Weights of a small transformer language model.
Architecture: LayerNorm before each block, learned positions, no biases in attention or MLP.
Each number is 500 + 50 x the weight over its row's rms, rounded and kept within 0 to 999. Layers, rows and columns count from 0. Numbers have three digits each. The size before them is the row's rms in percent of the matrix's.

# layer 4 MLP down (transposed), 1920x320, rms 0.0456, rows 1465-1505, columns 0-79
068:572471473592529461496422506458461515612498499425458483463568479452505509549550375508433482474497520521496482472424519537531476456606539498547601465451604510644517563434475490461499384516504503495450535528471460493593573489541407557404512446
027:476501580628524496542475535507490537515502491443577523557406503562507428519443497455418473433507493468546487551502540495405558488456584557555473408472603543367483579440640512519509494576516461518486438533448483466484565554508528580491442496
145:568436556540442573478474500491428535492580512526473501420534425473475503411501482573451434561550557414502573540512422468480525506425460436488547457548500458465524503482405514502519526419529531502465525544484481482511483539499515506437544460
123:605507534481483402276475491484476359582420525474531613547521549552590544632517540538486423466464533566394579495510365482462478456536419523439515576440516482558586495475502466517482532459580611453469426535503490461535610461434483443496471510
106:505498438520561473462557487539452516504405565471480582487450543499550515596531501542494549500535475530474513417514501548454521312408525506515484541475502502456548436498435471527455572479468548529483427494533570480560562478541580494439526632
045:521448514481512469451570463464530536555670497424527496503515540492497519486494374476574461556533536481482564479438440489554560531468604487405523559651423532476490460539431447598454485453492593475446522483529455491559504422588550502486507551
041:495432515507467505525507520591494510465483428545406580539399500439506424428466461532512411525513430469498430506508415459464522487546458509527531521480494591469532485472444444533465552564629497458478606495562503518438597520508500460516417537
121:481548490453521387526546490474465579588560397544494451389524580476412524484463494475464525540495535455518485468416507478562391462466492524498566525531577444500554438488557532523466462495491525512509469525557588525522511548412551508485628594
113:578511503519588419571625498458474473491577443414491497505459565523445510551581554448494521549554569437473488484462558476533425479427514490537400517475519568497531498488440450490497451473478408457502486512448361484505570460569499419439540585
030:501519397516375507505461471479557446508542439426481455553492500522467504531459481504426445539432505520467535488572596419516544510492442548531485525468543530577568497392516565455498525576525461514438464591618560426491504480391496549526420508
134:481456524542510497456509514542457470432447530530572616452482555466436479477606471464534457398464537487457409466486508629443523505443429464478429555491546494529470584531438585527481472465464478484455526485466481514457536515551480501560497531
088:520567460541466507467488469458501512561496512521451505527501442493551508476436547520529510526523480577536457471534444486592519514463512437477542640540405543481469517538601520514461470575474589509601418507460543557460506437512507510450512473
081:474574524496502478428481391504541507540449493493528534505581463435475502545498625516424439537392475575452519480527499554533432460480554500501528437486568499522450553524491532523538526508477442473462498523484595441501395525511508489524503480
153:500460549458398481397475519466515503519531430420526458592493578474512466582433475480535471461623584475570519397474379532488511482465503573578529565505543460432536573497483537540443523505508533547491476466468498484428428549577471533459530562
140:506420473503473551410499505447461571478451570535525557504463486409624469523526474448465443502610641537613525529494478543533479601547501444482556471492547490438550520498514439517566535495532509529504538520516472445576482442512457498453552459
114:533388523531516369505465484496537468449497501532493576529552475374562359451412481518493549446521520455547487556442540511565563454376554500498499515392500452478491596564477478510481603548485373516570448475474526485491584527463467542555557546
042:528504478428466549472496505550559546488585589527425428481531461400475452524518475521474394557468500540555485510501555379435514520489494566531446459473527495588499421451579561454570496456492473536491460495537539504534453567519431579419527526
045:550460580470487516498482509492508468437525464534613479531567537442473542444537497460493434464428472539397523501448585554438477499511641450539528451506509529586540476380460537489481533543543472479478521444560514475467502492474454485521453434
124:564450485476423428514479519498497502419548481489435473592483484523517469551467535405478546480584469429570479527482412496425419460540471543515448514538454486581530558486468497554483472450480463468486547558474488423511501592461524486460580477
086:477560423467495496438541506515507501498439548515438529503468536497458479496464546452521497521470503563529433565497532461558465475536372544452418425407400597418567547526547453472561553508457596428471519591525536556494503450484572450454526585
081:501382503516448536468482502525513449496482532503546583534426451540468490417534607498557460497549527460508479521620491513508528512429545529507529549495448513577488497456542475449597443489493473478465547482548532504471500469575454464501525536
054:470500625524497570486564646445513467506474585561464471488528456467356514588535450512495507533377495516452478419487615428512544503522548430480512508534567520497487544420518600544436510439546525432466442467514541520531554447511503487496498504
041:575479469445487513511509481556483403561624442538451506565474516478384433485479432545481508520527436548436460427543614483440520526452457528453397527375540512527541528439557502494512456470491507478517462595558444577525579511422470535464533477
070:461519597453397491468465519513502493480466485459521524506548536450489436444454446467465504467496567498513438482431497509445552475483473494568603524557490532538583511458423508416511587604571558442447502468520492573450466565456482510459338464
092:513585534475430495539475522486440562487493463511534572437554522570550455500534637507535490556454479396493565484480571512578525560452492434567508626485496483438484548574606481574499463565377438522512444541474539564507476490383528458544427459
084:486428576596407561570619541512620445512499482518470420526509524583485460408477514430503516566484494498508536451463475597464511495508518500512551544584471486558512451468474457550524487523477501555454464510466440499517477503454461617450485531
105:557426496451527469502401419462541540436516528536476516519540451542559491437491529441579414526430481387482514454557637475558432528549435507483379513534462506515442447574598435378595475506547532575492560470570494467455458522508493574530512517
129:420498506556511546510518531474620578557559473485555453446505587568486559516500533512433427509501510475451456515445474511523504547510467500478543605514531382513643561531478544488507465552439523484524489487502521591512512584473526556483511493
100:483468534457501549567439515490503512635536481490446463453508477446413515448551496463442504484383466449539441510502486525587423474578525573518532458525551515518528560481492517519501437499425482414403486394508523512523552578559563475516536452
148:534475486548439452473506578506569416414533520544480492510518478491439562529567517504511467502603508468407478520429471457491590498444451515492494535484432579546482496630427589556480408450563476511588474483495511493496545501485478455452460502
019:554500488547461519515483518514524438443601497580645443481577462509565516468478469478452472462411448541446516491525552443503457531538436552493503519463537548623430652400529458461465448584446526495426520566516523495495506398562483521466454462
104:560454541370494502539554524433498624446452407537489449501532496470461504525489476441510492413496569476464473427524453482603561532482482508493503474502528504485534464379591451504530486475482430558449528440464511429591506511387537472471494552
125:565539463530467518531548483531485546415594527519511416494571583450451442546483473438429496625488484468506515549545459455470517577512491577464525536495550461427500510533526490496513476571492435532495505464458450439506536499583491460460547599
036:482532539570479523480504458522406531551478531453600463486525457492472547549517472430529430496498569446431569563609576518502585432484451479504501551578523538463510467403477487567547504556467425542496550509581481533445486486498481415442454431
026:429470490459463426524363441484593437459600461567534552444484509472586478482427377528429461545484527482510511607447538440508516513484486555532520494486481468580493558440509477524531455538485454418398568551494507502524477420531419423533361506
040:436577476535457571436488460505469571453571393408499494479442495512521451448576491451524531505513508543521419500465424569513422387584451475482565449428481592470594498484542485489546502527526374466492428577446448610450569537442587545443534483
130:599513515471569598666566456573529408440450448508528437434543558568547562451495551453463508530473523509431524530451536555552523500513487503594461394444534543514480476471505569564436486560549473497536484481503479544523473464466442497480534513
098:517407528551507502566495511510521435456474452528469458486429471516433533521548455494550474456499498536465536385437555430577541380524499518465573486506501614535366493497521578529511457540482593519512549514527467548528582518536514566509469511
107:491506476575562430540499489472550500433464461574548496517493490444610444487475515514493486450544446511438498464445550596485450509480541574500455570494502439596501590445457531420459543455529564519525481426468424510463579440491512534529543399
117:496530624513498559467470507427499575542527489452555514480356533589543506460458525510486428516411490569539499539512530520509443505532469495508449501459459548443444501550565539523490503535436527559439502478383474453486550508456444513523561533
136:513498498554535470546470543588496603593486505592568489541603534481530448536499526545446530554514513504455480568554446517612511522489509492444536574463376492441584539518398402455443474485515545499519486471508492484570496441529552480508542462
# layer 4 MLP up, 1920x320, rms 0.117, rows 1466-1505, columns 0-79
034:554496492427567503476480499558513522470421510470450438445532482481510537572513505624567523533525500517479476418484412529481522537518477476398519582546400392646529433595386464548507480508486555456568512445518482488589505481532538502473524509
136:521549519461481520368503539410521445552656520400329459452554456576553465513544411470465568539473481550528494559481562522518432402506498464515401524510453553577527578490446418514529435444447552395464504598349491522490484449611500484519515503
118:461542575498525515628501505514489463422513471420517434512577359393523484541504506471555515473495546467475495568531494542477495472501504505544577559434527438507506491513383482529418480520466499471557469564494445563471472445548576479580516489
116:414524458490502402515498504505459508491522523420489541407486518455491457485454427525509465468509541524524479562563500501533561525518503604487402479500373621511530512456433527490419394549414491492533484448554486493546556590492539500438548521
045:443542547511538451512566534469501505510582556454535440562541413498423464508474438465506476520491581528525439365518454457435515495519563628488471489486475512610456468451551465513449556484568549462544568510472487509478497482564592480428443467
042:536475419436583523556406531617479484465458476564425552456482413339578496487434474494540493460467555419482508529476587448503528401508518525470558647489534566523529534523477483455381518460521499507470533521589491456507570512446449424515416578
124:563461439532472478511531472471461521521456575416418482530480529521557444476426454441541444543512517464546575536524406531404529464512569447507455450503531493515527577599534533443484502334497478553485494506555554482551521523609528454476484545
109:411497459472522473454503479433541460595477430463586463486515439528504485537467560548491489512544448489578439512497490520500545524528462535567610454455506430550457501540414452490496479488542433424523441480567618488449429361553434578589466522
029:514504575498638423555512488483525517510503509424433552517384437574458527456460479536507493426511427571452501512539519470554521464522421607595582453533520472556570477391459516479493521486514580482490461502510440455524451492548552414419482486
128:498553505554532542569517489415470483449454536617402506361456461523448605487527531517632483449431469555428547441515439456549505441502521532422432523513465569509551497478520581474544461462536386448385524552492584511563520583538481496528572520
091:478497506518406483490520457533396538536505533462514471573440614524541524512554490542550501434541422570497504395388485515430438476498535483447477520459410544531500466456460533512455427451434525485492498604462607511513583540533532490487465574
089:474528557434426534544600459425460556532421413533542491552491540531516501502542579410526451529496497571427452451481471528575522554476525557540624507508532533475523506517475494466497525389426448508552432532425476522537496579551453421541541420
161:515507603503507521421440492531476414443449477443531488474550616515573505425533512467490492465557525545445422495541538505480557448535515541494511444452400473480500520477579462462412546469303462427453433367550540617460465527502463482448515432
136:495469471475474521487529577509532427507429527502510435475631573491526506592489427558450387485474527526493495469511568501407575468523486557495526565499469491619475440444485476540538538527507480511437518607532501460546535522526521517589428456
112:511398502584508553436449566450432446469490495498458562466559353522489466446498516388492514554426565518497509578471534471499502500482564514487491531450445505574515489529512500493505480542392512556571507550518597457518484503417534512499501490
040:554535453547494582485503410484550453540510502525498512577456506531480368454503474505540520481556459463516523526479430567497529500489471439546446398577552556420518494506608489514538490519535509517492493540475421510469484476506467426539529477
046:489571501566507488486444596455507521463456468468469508476503538382587527581455484471517556535487543572482480508583613578471491533507601514520428527494520544493464504477460483552467488551413586495607470381551512507426510545460463561561473517
128:501522500516478517574528512588482513500581444598524443450509453415533579534492476408525567460468608511458398391515513499613496447561531469462444583483529483411469452449421518500497426555463580495535429440461393511608508453523467457475450492
102:510493528404539465560431508515505504557477421502459555598478547525465508502483476459556432454450492475444406455447434475470567443480412547496434555404509547622460541540523542467514444391452619516446475466542452508450588456457505450481513545
079:500465560515424450394541498543486550538420486455524546509563439475537628557427482507497497439469470538500454499543512505499580421430533619522678613536506495454456551486524510436464550442566450530498549410562507473528497544561477522585468503
048:514500430488528483519542477502461586533637520422509422552500573485466461508503528504482454483567541480441530370497433517428519449498466541524525441476503573519521426530495467536499544512575462513425504501529528532462466596553397519481535454
043:486555530457569528519445484550494595469553530490563537523447498487513493463515488496470513507497383532438537594516393510511519445513430478422561478484411507647500507524472504462446528565506492435425469471465507578465524564591527495484519622
070:425441573499585525516478499432538419491523464488520501416485438520448497487521508493496581628500507398425505533383584482568560406490551451439459499423501500485505503551550495487491491446334488461552437474563489499476515589483599527505463396
099:484431450489435523474467476498507492473443522517480511469441447499483409450457517523497427404594454470475559535467510419510536505427532550507423466540451507525479468471438504434534545514483501544536524456394477491442513480516459470474477526
081:473582520500510447518543463472563480478464575392551538520555459511515467571504436607582477435510513399529512503522514494568478508487532531532615437518530537493511402573543440520490432468486606426499499508379457480458583442512556505477486545
104:465502483514414587559494554602551494520491464465459533459510528445458588441467425501417563578429438513498469464392419453382458488405602527419480449488500574606476561521533534447461510504548404521469548442602534465608462411525504534522510467
129:524396514567512509444455590463413448470509416437562489501449462540574499496443539531533497477497467542599472467613466483486556466571414394533476497601480510560465427473548445460530540535510441506457430528581451538435446501640516493533488466
103:544447491491555586575439508516520506548549553429472464430575484450467519410537475514481509511483474488541431508468430537378449445606476485420502519505547486494461521513574507503546483438438415523507556538529484488472539450453602534468505464
136:498457486508465526409523511568549464505492583435576493546588548459533465398488533419418588435514524508505506526444512489511566507436492468529563453564482463550474467488498531477471584645530493481561492491565442470452445457520503486442439536
019:548493491412532543462508542577499469497559565500513588558409524530445433505520466498492435490374456570524474519553427495541524493532454441471588517573484535443420487476446460420471560486541528433481486499497543554516450492436474506560425488
107:471467510570510586514382568492497551441550454479468505469408488396546538489563530438524479555465515502530522467488577521502468553477575541464465556505500515482478592495499525493490501558483559410529495556538536555528600521588434489560500569
119:486447577436489395453524436490478445524538511502605575575517502521421517476564441490525463539484540458570475486536555539535472503564430523558465496543588519441520429479504474449523546504519550547575492515486571458493526490498451471627505458
037:538501532519501487586466495464447487464369459518544412513499479412454536562515488491462425528486533475445504615660458501531562570430452520475450558605496493531479479485406583479510534505558492492530421570537484576502432463380468418496543562
027:568488562413472538584507496437611492532587529351486516543502526487477563542504575505507508499487517446527525465545538484571595532549476576509506488522565477584534562470508440426516477529587548480462510430525491431521491467508585541519428383
041:543533535562474457522460610468516558513580562521505339562564481428463450474542477521563552451489514552528450390502474483575469469518464547506503471426501471383492580364520424455373434457472451520550502565388536503533543574531558538509537617
120:555483487552363478452522535520449520517484412564473441475561583517483502409568476496449532535441590506512496401531419516480465484532555502492513469463415516502502460451529467526452423526324449565549461447545443547599458484536565494509521478
095:517552447486475512536380511555441517380455485457578454495514467557450563411570431538583453523506529523526449506451481382505466470516395624409499458486468527487458455570515616532467448530517529455574493514549448460492524499466528524506554520
096:491468473499517547464480464575464576564545519503526474466498567473550516440480483518431429585445505466542556538491575558502437507503526464486477495484458497506470579460525458500468510493465470554459475624475519508495513499496480494611462513
120:505508399435487482584462534487556522523615464562541509517471550536427545523508502582594383443478516528501479495478529493483513480525479439411433421495575493520463435559448498502469513567466516496554529405339490473510562503422459508478509414
138:535541558461483563457486486516487407511667508428481459555543457510506430506535471487428484492490493526534481519537570530531480472519488468542467542504495480458450508472543544519513515483599474516502543461527535564555439492432497469485614533